Weights of a small GPT-style language model, trained from scratch on English Wikipedia: 13.2M parameters, no biases in attention or MLP.
Each number is 500 + 50 x the weight over its row's rms, rounded and kept within 0 to 999. Layers, rows and columns count from 0. Numbers have three digits each. The size before them is the row's rms in percent of the matrix's.

# layer 9 MLP down (transposed), 704x256, rms 0.0641, rows 659-695, columns 128-255
106:493499590527504476596548574563456509429564554503554471512584503491626481553561533525468542480519528545473432428552546633558506515473476478508475545498492440537470481474389553417446427506578547447494526544410531527481424515484521509514479536502507540469430531500552522514404401507485542492563457472547466534487481518450405511602551517547504546498534453465518574480468499493461541503454
114:587573410525431474494429535380422491564504499481377443587413448520476573416399526534549501492537461505484552611492444525625452485514508493506489499514525455420487558470484570517540513513470544481561533493421548422497519532610435508434490521474423478500505504573498513568437507499460429534522485479563531442472451554483466485563555549555438571509543519498470514478488476510502499476558
112:467509484464528531551538516520492401528447548365498463496430410594567475478599488506416578430605576520421515447474541600443420523547563526505401501574438479504458431417485542503482415542440520541533519387508505451553416589540522520527464475515477545514492484486473429468492525528469514520472554501465552463456526536476543522491518459506589415497481473484471527496510456425477511450459
125:518470526487523463497428474554423450714541474494503463485476506506482549538467489626543647476513364493587421480494515530525567429561518442565515544509447417481533423522504525427514558516503571484439592492600515506478504449499491519502479480521491513487431693487499553547524499550553559499445458530452481459568484499475641514422503493513445490472495504457506503515552557371483513475482
103:455514500489448462362421431541482436569510473498645538490522472530511502518499568459565629506492552562419420620429461578509502543481505470431452499520452478512443491481576573579491473455460562480428568487544543567469618537483486520448483538523521470530624489558497483431441401471522467441546488546432454416537591474563611487521533508542598522414550496508486557479470542495493493505557
073:464561492515497472412437534561623424375544472484448490509466550543507462420538485499507351513465529585545555467537573504434494524550518492481562458570533494578481597463537523510492490476568458513430409469526518497604519532546526506606501563419430466524535476449533463473490552479511534474473500527478426514483501505502515465537450414588477521523476438462577547410530447587413401515471
092:464501423540534456492509545403526498566571414504429516536480483545483542424466507506482325547548504527464465619465447528544435560534581510545437474454577446501491583429488490478509463457452577515507582384441483452543505530540478507499476519522459502463554514610499510507572534494500510509473526538493556389536521492422545538507462527460347526464595536505473556514518495465520417487493
112:476490507471514458528574476553618547507508507401460564524545537559535457552498488391425369563560535503582418488590456348461589451459434484499469435565527573518533554568515504474640595469475516470501454495442501517461555497454541537462457546411435555468516452470452488512515534596438544492504530481517440500493489491504564516470383411515510466518539547531525434453500516470411478466502
104:510504469475530444485581586580475518578556457443402413535392485553490442562556443421387543436481547447443443447564545500588475532533616473466591449465433502415470494474374448484482583578541399465509492530514493433533455509521413439439578500352513523454528500541595490513499462581512526482443527486463539461531418547554504503533528457505527388546584475489480468532432497484594479525516
084:469469482525445528530486475607475494504416449597489479452536540553517592448533522446417465471435499485416510437534505539476511458554502520447540502583496482443518506524506526512391424535465503428510439401429445515594524459459455441525516550422555440559557480493498579446437458582500424477446399464416538418494552523482461545507412559519571496436484459477485522524535510486591459481542
088:554484522382587549539486508571482487543514546426477473429582490552508461524510449512477650486473514586559541400470485501545523473475445460422556513459556535480496453438468481497539449497492454609566557544530496447491550469524529549572482546417532380480513439466517388494487487513538507445476560456518534507407583523533461530465566618493386454490551460486482439515562463514413493465482
103:481547441519495549513526519532428479475433444482475560490504444514464496468467505409504488466455506585458496483515490463498443520595549558576518460518499520495582551423576488500498535477497452459479459492525519507488523446547545412426550481520537496555453439470545532523448521582469439590445549537476554527495457554461534460429604511562659473492498510451533498573453518574519496600513
101:451444446508468505487495620512474527535557458503543453530533501520574557473481607497555389486538538475454453641399602568521476562570509504570531513401533485462520540483554568503567458502461575485575407464456418422533514480437488506524505482498440473521586354511607543484560551458557482417517486493561417454418577498479492507483565406500552470581492423390465513545490427503512536439446
113:469513616463499443496553504457493455478538453446601554595495469504501514603545494496517358556449506530570447461510576525495488390566468431522488404433523506487561498520435430506389591593599589448526523518482458543457529492520516453411580404529541520377464410523554541492450470506518535567485567496455506453454534563553445577462435552504432487526532450485540464514522424518440492515529
092:442541513550553479420582559573551568356505556434492500485429509521484513395533482428488438415536397446521516555530562435396562477427482590479543528508493545494472580498505424506417509509486474435519429503501450553486485584426533578533469517549413467542432400477464406541600440482467469505475516537500546489521457606482538604490455484509540463547465534475411490447516468484579458511537
089:551573591589491594505511508513481552465464500528498567470502478544499555453548489434523402467476530527412476557495535515421516481506491632436519425408529486610475593535472539472502538450517450537445606542385523538407498467518546504527537538397553528485546337449540525541559494497445529486458522505508551433402556486487456463507532409615533505555483446510475517556546563454495521528478
097:444542491577479592422491451475461573509503516559506527510564517468551449457455470565525621536577567562512546421520474524497428529384573474494543478428538458505465539530587661527507530571511496518423566459604522432517403488534489444579431474555488536497521452521515516471564485518503512481554576581514495538536429487402515579549521420495538490568572520426446529519469529450499502527474
086:497466423476505477483533509529573550351518446497495535523504478483537486397496524450422519467520575528427474457387486511502467512491462554491486589432519501504489579532585381519408458486517556505564410500455643528451479480511475545510468481531471481474452440439512459453466558524562389476477565475493507551489514401426529507558493535512583554547424508562554608528462483506530575541613
093:440458418565549476465560483397502553504519511469445530565459484504470482516435603404487417517476469467435625658459450429516458341487482534498512467502454512525563472535497443458551445468495486489435463489529535442499504567500491491438465410501395440431605433501450549447567494474482549594569400512538551478435543501411570527487517390411453585453574587500521445497500509529538581492522
093:517518437531514476506482493516515533422505509454419565398394431526532480459427506445510454479435536579348543486413501476469502592541500483503456464649522518560521478510491446537595554520488499531438429490529569546500519533481483518552481527488472592508620394591601549519542520466541516479558454471472528504554484560435450504535482510502484528508390398651479500416418495525530491503522
109:461470442547479550595478585477424490562500453469538512517400559449458560593490537458453382544458525511531587487442516514509397482590560577501551495474536477517509571540578516545538535463560481471475516539494439543417463428471547495554538507492633439475519543412594480421424461612520558503523465516503449369555462506542455453528508595601506583515538663493548459444521520468488559482475
085:558477416444484608465569442491426498520472557480495422460549427401451490561501516438471521581511494527527494460440497515468499525542463440514486503587534524414511416450463498480528556534544446534443521428480452458444480494556536509521452538510467561496498470523460490556513516516550460496490577419536516508501537437434481461523493430474401539534528508526601539443500489521491481565535
096:467528549555445503563542514446460492573493499462563420518520554546458394576510489492516380477557364420499510533560553503511535592514518517584495492464461422481475518434548511523417464579526457515495609470526509497499476521472526578486437527582534559582517401477419549493528551602525460548461464550553566506476534539478489567467469552432470488520555517437597505538577462502506513487560
097:458550545501539429447490530496526445477470488410536525509541549465513488396543472549434602504416486483568508426538452471454506484432510488509471545613470521432478558450426405460465530446449514445491473511506517499464472424567443534478402544516541439477368463373483535566551466514571561500516547546488578572458385549578487490543501424504577552505511457472414470466464510532551467465560
106:542465507539513457611395536528496500547426536491448497513545470471514496592425538627449335493546475433455440610537490558514532481539496466487537481488535493439446579460525490497439531499469598500448485476560513507514487515539476563457534462449487391450608354488497428546511505487534460446536522439516476428498486634545419450555420558523494534528518528497459489498552561529461522506505
093:496577510495479475494582513542459390552537538479525417489522496474596536517611484483469482456522596489385475576423492469533580549493547528409509572455479492496401481478544485568508507472437410478474441481438550565522504522518418568569535442490496504563431597619483435525581549462600523488513510497486525563509474410430524457458520493448539469539538429616509526562438472514557574568465
115:434512434533485554503509550425557585448489503508563546456511499480422487606490505478551462468508507408540529649534501433519452532490484489493519456472482542501545594506580548479459535421528451502417462364491456487537433432490410482502560459583461501576476567499490432488576516468497474524516556524456532459439469543515550493498457520470461540497478526411404474536532436504375503475482
100:484493549483428555500389511480514551576427507456504560487433594437523475430433547513558469395470490485364477541577541584509508579531503462461524529488542658521575545493466564553515563480488459525437591513583498508425506470509562461542558541448473503513510437595582630526512514467505561472477591464577491501560512481507496480491533414490597535417514500513460463443531439426505561450541
075:486462440438484526587541462573420465574519467564597511488519549505460386499552515443509369571465498421526473507442599461487404547525493476533502527476459524488519598604458498504463547429575497467494467510390528540518488471484474563484452482537603465444527406538464555531524469568492563591534535542612492582513540510515550465496440512500524421481473528555429474543531570466485523496560
093:519481538482578500483492477513441572527431432460534485374520442473422399490454627432464450451518516428495530576545529490491539566465475580340489465473471482540522479498570534469471432539519524465485506461433396421394475593461466447487498492557449526559537468559471558517463517557445536482461501467493632469533497532541475625545458462466470444489501500400417451547494540486539517498517
077:402482507524532473514437547473585519558522438537575463518501515581505533506411552594395419493498483517627532522440520532513545448541546444474433555425445531503557425536474521453502560496511516537507595495442409537482454547432511518451552503425545433516597444485548446484479525461424521469410487491473558469564478416577499574521523541534441477537504460414480453460475401455421499486487
112:550467468513527522582461534519417542526564448506556499508506425443427441531479468538334469501486552525483505450525588585501415593464544536446523438408473415480397543485545436552520424545456466378491430467519444512531513462497483565445535611427572539472514530465436353497525553553530499481466549525468519501462439500613530479513512461580477542439451553391508609445517533513530465606452
091:512561573552446512516514535513532507443471507524567453523430493544472538422476501534580514461505412459414463531469481501439498444527527427486482515497580508477518519467447472565570547432486499577521506437494499544479567513500508555536544425461493561524521493652485479477494468497458451492464568524483423511499441428505560544531535515465431515445542423439492482451546407470523446400478
117:582490603482470505491529491462483501512481508411597546515503510494531493459523497473467481500495522605436585470447508427503468507511440528494523504441566502481527470521553502468588480519514530491539516498535411495483482527405479529493533443488468559428518433604490531473545483457444449438524381500568527479438520500515465487504430526480278435450487474405451493588552501453600544500606
115:549517630453516388481472554492507468438527480468408445499567523540497424450489445573457515554471505413475380461542579580466527555602497500533382468553528475526463507556448491449514407579449465510495472497471462570586466524552500524454484513465506495446406478425497469504475517515500578525403581461436491486533417620520533485558582490523572466513460480558520584523522564547423556465536
103:459507532516481522556419484514415450504513493462639440573510486577561567445444520522520659431534441548591487482462525506512428464466550511532414457392581488500574434587434406435442453504534516451560503462571420463569476482557525525515490475440527402491408512453416477465575492437432452526564400466547573539469485447485554534509502413443508526451481495554499553477494529490496452555504
114:541480480454499513454481457487514437510515494422483509643444465506464518505493526517468448468382506458433482604447462443551524486646571583508455526441457475485590489474488565445584458530437530462535522517506550473473510455531490527531448443468484500374471512529507495502538470598443528488492433458546489540479520502488472510517482470487666537471496455522575438455506609541511477556432
# layer 9 MLP gate, 704x256, rms 0.0769, rows 660-695, columns 128-255
109:509497461521491477520485502400478463512487495583501449535485495545436542480523579589575503405511489438436515515497387480549565493518496503460498512465447501473546562466460509434486501515431593438484485520500511468525391522545453602459483561504408536465486509502538508494458450442504416457427512566544406507573431550453473486476615597525483559541530518461496527494442573453447402546469
105:534471447572518476450505512545527480513478501534482581574520500453490478485425481430586437600389451407521470435508531430554561550541529442472425487448427457510509547469465492658518656453568407559429503557535532533439448493491514534520476493485479534497480586473417589439493558480521571485487510459571449434562424481467505538465514499558471507504498507545548440505481479461455461528498
131:498445492503454505432546501517468424454445483428441527587506499541549571508543564471441472470490546444450507411531530446442431532530524548476428396530381477499511585473475543455529420605531624480484483605420481533471579581502517486445472540484427495543505460448585518519477465503559516437471454461443501569515536482571456554542531480474545510438457473490503463522447551553643522544447
096:552567494470483495482545514506519496458515358441461479428482383539530518550461616566500383471464643465559431485604493510552547489474514479502450486523573562483526455433432434449496524518489550492490454534512437478510536549421512453562606531520490464476458528479460511498443516510484554481447584517512514545469541394481516523546456512433520477587454550518539513483564461427574504482447
075:553515540547464592526548501449501517423498533532555548469536439572478534504443548563501424518583494519509541469607515495512528508481500491545463464530474502418553513540434525612455478497539479471492600469426502440546464521445614504534497486603457537495498509488553514474548477570559492585505542498549568469501549447516449555410601564520516595502570501488421571439563538468615487541470
093:411498553461322470486503504480501465507579484520535389514564449495440523502517543510511476461532438480446578510427561502499525495458490522501542483514572499481546610437489527417460430540496504337612522506458523502560465516525459526426520569532586507506513457552455519573429453443473462463447522546495431379502545562475367648426500527515501446479427598405501507477506517547521473519441
110:453502490562473520428460502500525469485543497554546512544464509512468490499627544539621550547437553525548582492534521537512393571487455417517543490466464457435461556458383515512531486359592442505481510495477506539579485540553508446499582482594546520572497464451545600534529500475512433605537579552512650513505446421498396510394483502465496539506489419412480508520432563502536524503570
101:544458523545474523527537470454503566574363504522513563543581510471459609460483510533535492477470442379482545523502450464442456535477448524577513564475477466538500616525516481535534537460476544576462424430559611547505480583542503521536464468419480483564577468526587459493444578508431513582542521564528462487446584508530549556530506495405474531469484558451610531379518455497505606564527
086:459441509525528409438511494507449538553428469450500514520488513427498517599575521553536454507467475497444413451402532424451457544464486474458467576523380535564511455510448511554523507523559498520498529502489512478461556543529402502507461546544564527523527491464462525494509441492461508487420505524450570582665538454489491513485553521539564500452398466461490545486494544396491436543505
087:450512526601509553443522499483419388469482458524563470410500563522481548538518520519379439476530535568518664417495477518503530470491566440508494503566485515504513444481428496555436596526556429467430537549469533474535662477522562569525403416428435520428469537502453532498500438453493505459486569503524573601560575514575502540496454568428466465540481366484569571538462539503466480473460
103:493514513518525572554504480531488483610523461490541418449441439586452438547488532533447472432474431432535559535475560559510579506459494504448509584487506438511504364494530514519550426572469599526529494527435506456481485588563517544467555510509490459449543565530458395533540492414603505448482532549532496516551429412488485418483504456502515514527447462555526534438479528429417507434502
103:463450457441480519527496523438522503474542486492550461465576574605479503555541563528602528528593459429501484513576517400533445501566424530415397596521515540522485527525495528482424507481498548493478527456572457471562484537512472466499462547467523451424529414504586585485435555460477451399415477489474496405441525474539477488490527446528475558476482564557578405550554425480452559479606
117:594464390477519447448519455471489588449464563541410465436551539521471542419464519553535523502510579537416619481550425498495502585466557537458490619479454446496503511483543568462590440487377501499456501488497556420560526546483511490590519620528438471528563511529487467544519531516463547433518467568485467570476551467398433508573513459498572533497431526455468511578590498509485539445516
092:516432517474387480536454461494452491448434410504452474540462525556447513516644498549483479507482550522530470475482564488493477567559485528483521443517548406583440463522426486433479496458538522536473470515540637493564476553521459488497508470421451429529573531551495528480526434545483455474630539584492435541480478532590461465520493503440527520467532472455530553494546450531520387472461
091:367452487485545536442451515482546551480533557489439480482561460504467412504414390507513473576457351432537450510412459519578502517545504495556516507477478464515438487495494606497527504527485566441565482399569412508503432408486482540504549515591484498520464445561578523560543471523544459538552528556545501599493551482524538514562428468545500507538421431496467460431556499512481475575487
100:524474465480525522569426489494520470466501538554518415556518572624447403565523469586481518510462569497488405543559584587542567632560462528519545593544435458456502412494497571442524554492506516533467508503512502551407532478492506414495522490461517495532458524500495639519431576437420431409483406506546440523548421467539533455438467496564491504474497543463624411515497461560474550547465
081:509503445492489493432433549534468477489555453499497539562511509501503498590483456553489522399437517478472582516528412486403559480468526483451488515453459482498508603377495516406504513490486382519578497576487562525502539606499507400528471586461486442554474538496514525460575485480527538472504549427378514456494518554438510412505519488535521536468582549427554467509479432494549472493431
088:496563452523580554519522518549505520502486538531469435475425474511547441463428523477458478477449616522542589516493510557508517502444534494391523441558521457490485565480499515491534431420520529553580543457479492572512453492622534606488558536514399384475531503476492465425445433473531509569526559508524588496518493484482606546481530556428514473504456394515378436514461523515524546574498
093:451541409454487540596502531530472483473506523470406450437515517542527443464514569594552538442396548547469561481460486514526575517391571471515495474586468412481504566498491436507541537477406499441460551534484571543436560574535539507504406473530490511530505583434571493535606485527468483453537393544514542503578442465423471536505448485508470553461437454503510528468445508559571532484428
112:426485543478416502451533532507474558546566520507532560475431463538527532435606559512576484611498520499428432506505461476517432530476490506522557458501538534574558484524500461513564560527593476527497505564531522522558510465544498506468590503501483490569518558464495539459418503462393511520512470536514510474448454441515513549421477485562526502541578472460541655529472461482499379515560
079:536520529447548548462467556529562515427534539454556470451524494488433465597549623494491481479499545577501482455515579481561458480539471542505437607440509519535485426518462527469461445498459441564511514499515433478577438477495485490467525410527495523602544460494452488516469348514513530433597544552512526487645525472459541464563506503498505498513541438454521468391463411512494522536436
101:447451383446497407512597524531417422490517471536517511456512394533540568536579514519438549516497558479502433497548457538492503520531552519481583567489475402475510501493481519518471443490471604510467443578541487550529460581508479483537476549418408537442487499454504443526560552485573553415514503448346464473505509527521446476484592523600476592468429501575546436519478528434414435550490
100:470431507495463525588459405581540494518490481507516535478584492528581360588494546527505495588481495440469487481592529547610429572530475572563512522489471493454535484526454524505473418535544444503476490570545547484485530586565446503586544521567518471461417474473429537480461538529450405453479529483590490477459528536504517492456462575481498464486542543530449507547564480556541527582503
104:492439386428489502483525556480569465389477489452525567542522501453484431547551487487596544561418514502529529439452480525476420544499437536534514527581441472624484436564436477510576472515588594500443488527496528544499483569513496538516603573550516563451576516539530557476479516445501508447517488538502556518529578422398520539461480526420475502536540500462429519481527534461472517445501
089:430382419492518511431535595497516449446461481477518476496478452500477368535446545499505508462499522518545414570478507547528547497464568448503446529509552485455484476543524532469413466467541583575499498572533537438605480569578486557489535509468495404464521463487444484540590582466517459503517446552478470486477492549523510481535480494456539497556465465418593488505433549499457566552482
116:474581525498532492484412521648504419500437430513483524436521539576576518547532482456457472518421494500446509484472592544550518512521559479527475507515462506454450419492499494457504504605481575473507534551503521487495529504529494496432603482448555488477449517438427496465418499508537423541446506510480550449498539468492410584559440503417559480511468504510585551460441493519502560492488
095:473571484533486530418555544481479534449578425525450552457463440563474576553524462575437470497442485511442484474468504484476469534597533496453528543505514499661526419438498478537572540447490502429534487524537466521541503530518450534513483567558555528513535465519599529399536506501504436533503512572461485555532635573393571495557563516448497489614577523486494541477525594465566562522517
079:483548518485394424508512540511516452541458538381433500467411522479508498428465461586533477496533572439402499533457464452596497405454539551467529543464431502443492458483514526439534468492496527556468401521537490557485474545534534631503539496490333539462599482460497527541577519488479552536501601543437463486540475507529520481518504531537475514513487507517498500578481511507576507502461
097:487495475464479467549460551472530436408519474450518526472485537593487484577488452454461503530465577471421442450555576484520477553524555428464522498491541542540501479532469506545497485544572440467507448517522442570590472448487460547556591427438498414546538577482535531561542503490541551540484527411474495555467409444473493464518468480438519584465488477483557570548510403551514534465597
079:603455509497520477517533529513410441567520549537582497467483533554458600619454518546419424486391534424505550507523535526608563502553507529426458543498462472516478493537494503428459459499523566481560549474541428581464450578570545604512522474499501597483529516458522481534433470546518453560502523468429577660455437512502488483465420501524491539474489426500576461536468423571521589549460
110:521550505443389434457542526530540440412524438474517497508473463571467484516499468486540532562427580490472475504482495485454539497548494436506484510553468493464514491482512456530447436613496555521492582537486519532573508499542567528453440541490499391553535436543476548545515548562478474465510475517480544553454444544475466538580495589562455412596525459617484502536490537453442514460454
091:446503579475458513468575533494498544502512589488550433513496436472517426451497515489603531463474437516486365505487551458459541443501496448479469568460525494479486546436499438483566531454400445487527548461506472536532556612454448534404513499508468562562509472522561491446490589539512522502450567495433445496564490519434459497484563501551518478538520589329542467575505491461509587522476
116:579532555421495444534470573553538521514544477431548517564475534392496463457564484528470495532523585550389545476454522374491488510538470582517462530555440523524523592479515552482581416567427553510546434555570544463493516523559410512455488463568412556469483509524477509467414464452428493404523531513472553498471515488445586513503506485428521475399535511480491528566500468528558607589524
111:506555432437537474476383597534448510498522451509490507569446419637471490576514544479493552560545575513371495446409448476517569437506557475523458482523513500554594537518484600459626435492501501450491471604555578489496511499504454454480445523502437484441529481514540586477452417531543503560498511580516565536539561483542434487461518450481505504520475461534495568482376477469502518545554
102:514506546508522415477438499523476431451512480467423529373558449480484400476456401554442478500545522532544444514565517561499434465545468440512524443551486498501444490494425511516596466486451502468443464556557483516462471481579444513509560475468318455398553450511484498551439467567526634362497529536423471538552542586565516500548548530529503542571439550485571445451484540465479534478536
111:448509562612565515591478547496499514486543511447457497451540641555508555503440489466501558523677522516587545491573556545540464486458449479474581491616455504503482486510566463495522562490532495543505515491460589571493459534525421474497601515562520490490521571452606433527491418513498497589523489442418485512479462567397521610522506502510488466476532561495483561576506550456446584524518
# layer 9 MLP up, 704x256, rms 0.0737, rows 660-695, columns 128-255
107:554531532567484491520552548433442489533496513595485476577505510587474566521498516561561541441444455437530548533426404458571553539477447482478466564480476460478568532518498481465510563469467587459449538520478519398477459563548390543409520551432424468487470441500484504472481447432520473442532449530549445485543492586480478455531614631536442652479544519412477500504430497520460417493460
104:431468484404500541642509469475497492511456497415560395480498515496469454483569479546445559434592510542516494551429494521455482449460510512495549522526524518432511416505553480458472483569543554468529519414465522476545393539462503424478532494498500555507466492591513452536552517541429440509521437573594543524354507529523447493525508510557531504445460488431462580473497458569530612477495
131:570554493463578436545448445470459443511516523552493490437488458459505456506437467548541470484561352506472407566490514558604502439591490455543450558526538457507567436524514451489482552469437556541459515417576559418470423421499471562529536441560523524492490530500505473595494478570438521577469546561529508467536467517435532556466488539515537477611558528502508601531492475353396474524487
095:454439535515494485471401412509463487581520545587466525571549518479615514488513476479518578501538434521490544507400505569401526549542452473508474490478479526509471546555583522593468474436477504455481552481458585475491497481563504584389377580488506551574526501520573448518558449525587398463445415499500472471545489572549486518468505495586515418339519467492445484492445637557463479528515
075:567435514578475532503524507501406468546512564441497502537538396531506540473448436621581538427529504456505395445514449473518447500493469507500484493489531462453525414457563534496493579515373450446401513460540456434526449490534567485532503576520447525486520431479416476520521526503440513517505469519599538477506525452587499516526552474548537522472561513523558494541463476419476502446452
094:466522559465381533491433515453521406537550536550529485506477477452496567566489462523549492478589410500495554494346453447433563519529418597441479539448561485446540643445454476499474526531568592354562568450532533507495397526471466452441435528559526489448445503576493541509449490473457501416423477512515428429462507516505436598502527504510504520456490539417502558466502479414436412476535
109:456553506443480477443571572564489603479545491480541395531542502498582573477416346477582535518445420488495435428564530518484498499472520439509464508461435495497522532528546555426536490500456433525502499543491456533554551498482452513508426439436494463516522553464489508573602474507461467479467482516443554470442424524622534497550499471457464476398500377580524468490449461515482424565453
105:447545530442450521420415494449566529455511586528538484439438565519481495439459580426597522430519488566505511482537494533512559439471421420467471490575556524564586516520542589562528469450493496444511551467471511492465579432508548473600456510606509495457493485481472545477524484458551538491523484500554451470535505480417522455523435544562554498522436534533479468568614527495459519479496
083:540456629523516551501481441477568437430457495476399496456474437509504529472494486555504584521512495511492529480605471539530464480509535571560531443589519546411544593546507502477452469504452543353558580505451426568557403403451508500470435552477551561491472566467496507502505431607557501503507491487526468460461507428540528526561449528464479652536465460609438581501507522515495462471463
087:543470416414619484509498426474504528537469543504552524457506391485538582525464545469498518521524490491554448479428487583485442438586487467430486540505439597530444567528501532469561536600561544505586416514537507443450489501450408477430437539443445599461528545547481449509528522430509557470535502490462479445543524358570577432417509508505480505502559484566454449519525488627528471426517
104:554474496501466470544534535488403478486519492533485547516556524389556582494473508582524516482449458627486500438512507475461481557482549497558481511502574432504539594605469442491482547513451389536424451445594470423540548389543512390480430510510532563556398489508555486509495437520435488537500475451508503495490475541466587488550519504474455434408548468419497412553490453501500474550459
106:540552486392540463491469473498568540505550505537412440521476504505543430583512601623527509517565585508565492525474493474427587567577488510544542560504503550535450542482514450428421533538529554455438511555521558560471526506564463480488487570478549451469564547532444462525456491498461522462468497540548505504529551489510469489517516475529512463556495560635563510463581490540518520529559
117:505500373511427531464466443530460513460463598591455494457513591489533507445557527556469591434518554496492521561524489544537538463441390491594460530517452492501505458545533564533564405449496469545422538449450491533510503493435516550530525541569408471631495524522536427519461564440520477463554481446563481488555528394460543447545456421420464446431410480464580474505534477472482535527500
093:532575549437541403483521442471518535443563415497532365468477421472475460471453410496414462503522487506489490522483551484480469548482522551494547471497578339433500582594430500475469610491476449438536387458519478564572493508591546509559567476533556479523390480533460541485627473534476590528526497534393549451541538533556480428457520517452485408473514488434416617484434428471436432483481
093:474434478405415441550470534505562503353552550508509474466503518522367515549511445518508448519505448471532548500521490465570454434496456438520462564515463471523518452541452516550554466451500469453578471506523424498571543456520536523479540551598511588488517464513488378501476477475547449536498509546398499506488402547526540527535408520343455423420537486451504447497451501532531443535549
098:552542544490498561512517478561546468611550399480481513495427460557534550552488453546527532407463483561490420447414509450524507451553494541516452486493461488408527496529506529523513577471555541523398636440506519510474474397478466459404499436521460456446497467410612494472564473491512522522501449470450473437486507586535523478585479563498454569496511521494561510556504536527515509509498
085:471562438457454458416489450615489494498515385455501537497505590477473562437498598586477517463541543584532423494512603564429440589510399529557504478502550498442482541433508485469571526501570441463493501500458556446551420485555446443458512481507519459525516495496568492526470430533447523459446512546486454568532558495538515525527541510586508494508431560571536465539486599445537448422450
089:460434454570548595433547507530499545549532441449418474464452489500485458507475480536446439472492619485518490466467502520489522440475453566504547393501530509452552561441531530513458482511466572574504486482551443479489538514628570530569532563536434433499504505467464482446488505516507497580556468483433559464476558456507596573608493539452524532417440460477432421467493507549498570514535
093:458550491547596465520489442523522518493430526390566518567508461435555425450483525515457467639491536471489553434541520543528362669432501443494481500373499504524523466467461480609504478583578503517475447460505464495493518518580479418477453571505439525570499517493513597496495415496598536499494496472500558471572461524560544488459539542539482464469556432494503442476507486515499470586519
110:395517438496496576352490498506400513521434469464520571501515478490431520517503504583507510450446497476455481480510547475479437436499559499503460592465500539486433460484559482591560574382532553527473472417553505462436489505490523510453426560542434488476455514504519457486497648634583411529487479510650497568442468554470464596482550487532508510422485491506569467464568496432516497505569
082:494571432473463485448524583487475566556564545446504520439461446412455563542561488439463512520511497599474425510456424499499581429466483531444482521463482500471559481497622427538482516512477501509388493493459475530467565464518488435488543450542486517604590428514467454422480604509438562444480462464407527500626540481423654500490491463491481537520551522483585535513498443577473509510464
092:538414462500440445539589484514349446458455550484527577516493397508516522533499483497535552467480487459529461446490476543557533458469472433503511531490446470544518556598477467554498460495524605563501470528652519535561400468549532534501389424516482472455555457429484441440580511515467512546516472484491503417491445571489473406457546513458380496561463539544560374517504469532408428478497
099:585453477497560537455440506495431450462492584530554581548501546589529589534491425444476508483457460505501423563448558502492514554449431505448453542511554485529510489481435488452578451484483465596496518467538523531473492546403441504519521533485528488557545586494502414497423479521563494551528519437426513573485445573462541444584557456528487535473426422474560525555428504496571473490467
104:536476565588445645531524442572502518572429534577436536527558455425560512540501565480485554492512421521478488454365518427527565456467512545484582541480481387467503534528528499516514589533474509507482473406558442517429477522462523474475527555462499416373595486522406465467497550515525503544547526542466540496483450573523387398523524439524465601536444494489450382467497501530453525578559
093:488558441553482532433500510489493442523466536521561529496481525588542491486608568578447491492549561599485551510557498505466617540474528490427573557436464523414450451502529569469412482612518378561422459503488460449477523525566466544459509453497535505525491509600519460479533553467555581548543518497573484588529419517486584398418444484592532392524595477507527460538468476448480540559571
113:441553566544505553513474582515516487489428483530536519429473511545528539516538494433466411487433501571488577467501548522587514487488494507563514488582457573404427426505567486490497535567493527491511522476466497544493435456507468419436650398423530533514438507452452420495410508511527397501493464445469498462485490485511462489533395480474471554554497533479569519478497456521430632458538
097:447470623454596457475483575465475531496419482523454568458430510519587481387429412510624493516467576569544385496514454514513416585505481499461463680453503548479576565565506549553517524428456524431540479473445544474481441466473482454480523475482493466475488473557505536568518485492506456475461590504410597430518455554524566428576505474463478584508516516477507507496403498408551505413493
078:341452459594449535526565539555443481424468551422427516446509452465565563490492456583568472467405602564498557543449564526478506516482618458488560470484405548504583507513548494493500533480471464483539534543497512605494461594539530505586520469561514509430550508499485511477612465496439521544515612530472488497540513442544562569485459482461420479470503443427547491528613600490455564420563
093:584593435514532515534560518537402504424546462443535501386510437608505529516441518434465506439489607486477374446474420485517499564474474457456562499441448512519437472493528479552407522515569529430491480468507419527482412463439491525529588520544549518550489560473559477603506493562525429470423578478439473521476446580520508473476484542482525539390507553389499501559536453458537500509535
077:475504471487507511388516513478449475515592528439570529480492512595491474555447609587442491450590498529482491448435490426505557516484469482470491435506432515405488465494505501454466570527493461574461519505539581524469535495489546540553513430530599549412583473513543369443539458492546499528493504494386566525548502365452473524597455452538518568480526453514512473420498557514445482526433
109:534455440592554550451466535491470539477505435511461614532539434431396489447541469473458524479463440506447409511385527558530415555464547479448535416508492500469450531512521455520563503493576456378502439439487487530523523584529535502516499609375555504577494555476460403448467507578577384574555510482521516545451501501527585519548504371485562489480407533477579541482575532466516536518528
088:535518495491576548470524520536447514540510548420509458527491495524457456521516512337503567476458527527496504508509465545460512543509561501567402403532503537507533442460543550494533510486529512486438503516593479545523464397499370520590505560503430470543393537504546462497441557528548562531377559546418441464476439441448502487490464478540490479499492522465523481551479581487504550497524
115:494509529397461421480476533540468460497494562435569515565570491422506448487575454520475506512504552536421618478389544395510496517578393508521468507599501524422592524518596495500545433511470581495536467499546473491571546530539498518512496453489501571517570469511453541523424443374475392368457514524517539424489505512422515568532518499453464490417544537440489559581518465470580568598503
115:531467536439451424557560422545524413484517521466449514449562585440564481481468470472410507476471490479578443526614570566466442526580545511419478526487463473427448481478479458477412520561504475557503434538492493534604500493543472556464561549451581501531435535476410472549485519518474528493479526465393497497464464527467546549496560545539547376504528527510478510535527584584528473518449
098:541536514474383613482519482506482489469505444520497462529502558421516571571537499467537519508538425443471455495489564605445471570494528518586421586455602496466544463651591508438441437417548504511538508501472448436561570454523507519483442459434607548492421525489532517448571520489444420545496443342474509496524381500562525567505438447408530454500572501476564481520528489521535492434467
116:554482461429465449411516473473492568551452510505497478609409445478470467512543498567459444487442504442500471521433480451453465513523543552555419469372511525456564535491432523552510403483507490451566500582478437493498515482498535521474413495496443502397493463615408515444525497573442536481531413446539557470501478496471502473566506502389553528441484468441536378482572534565557405555437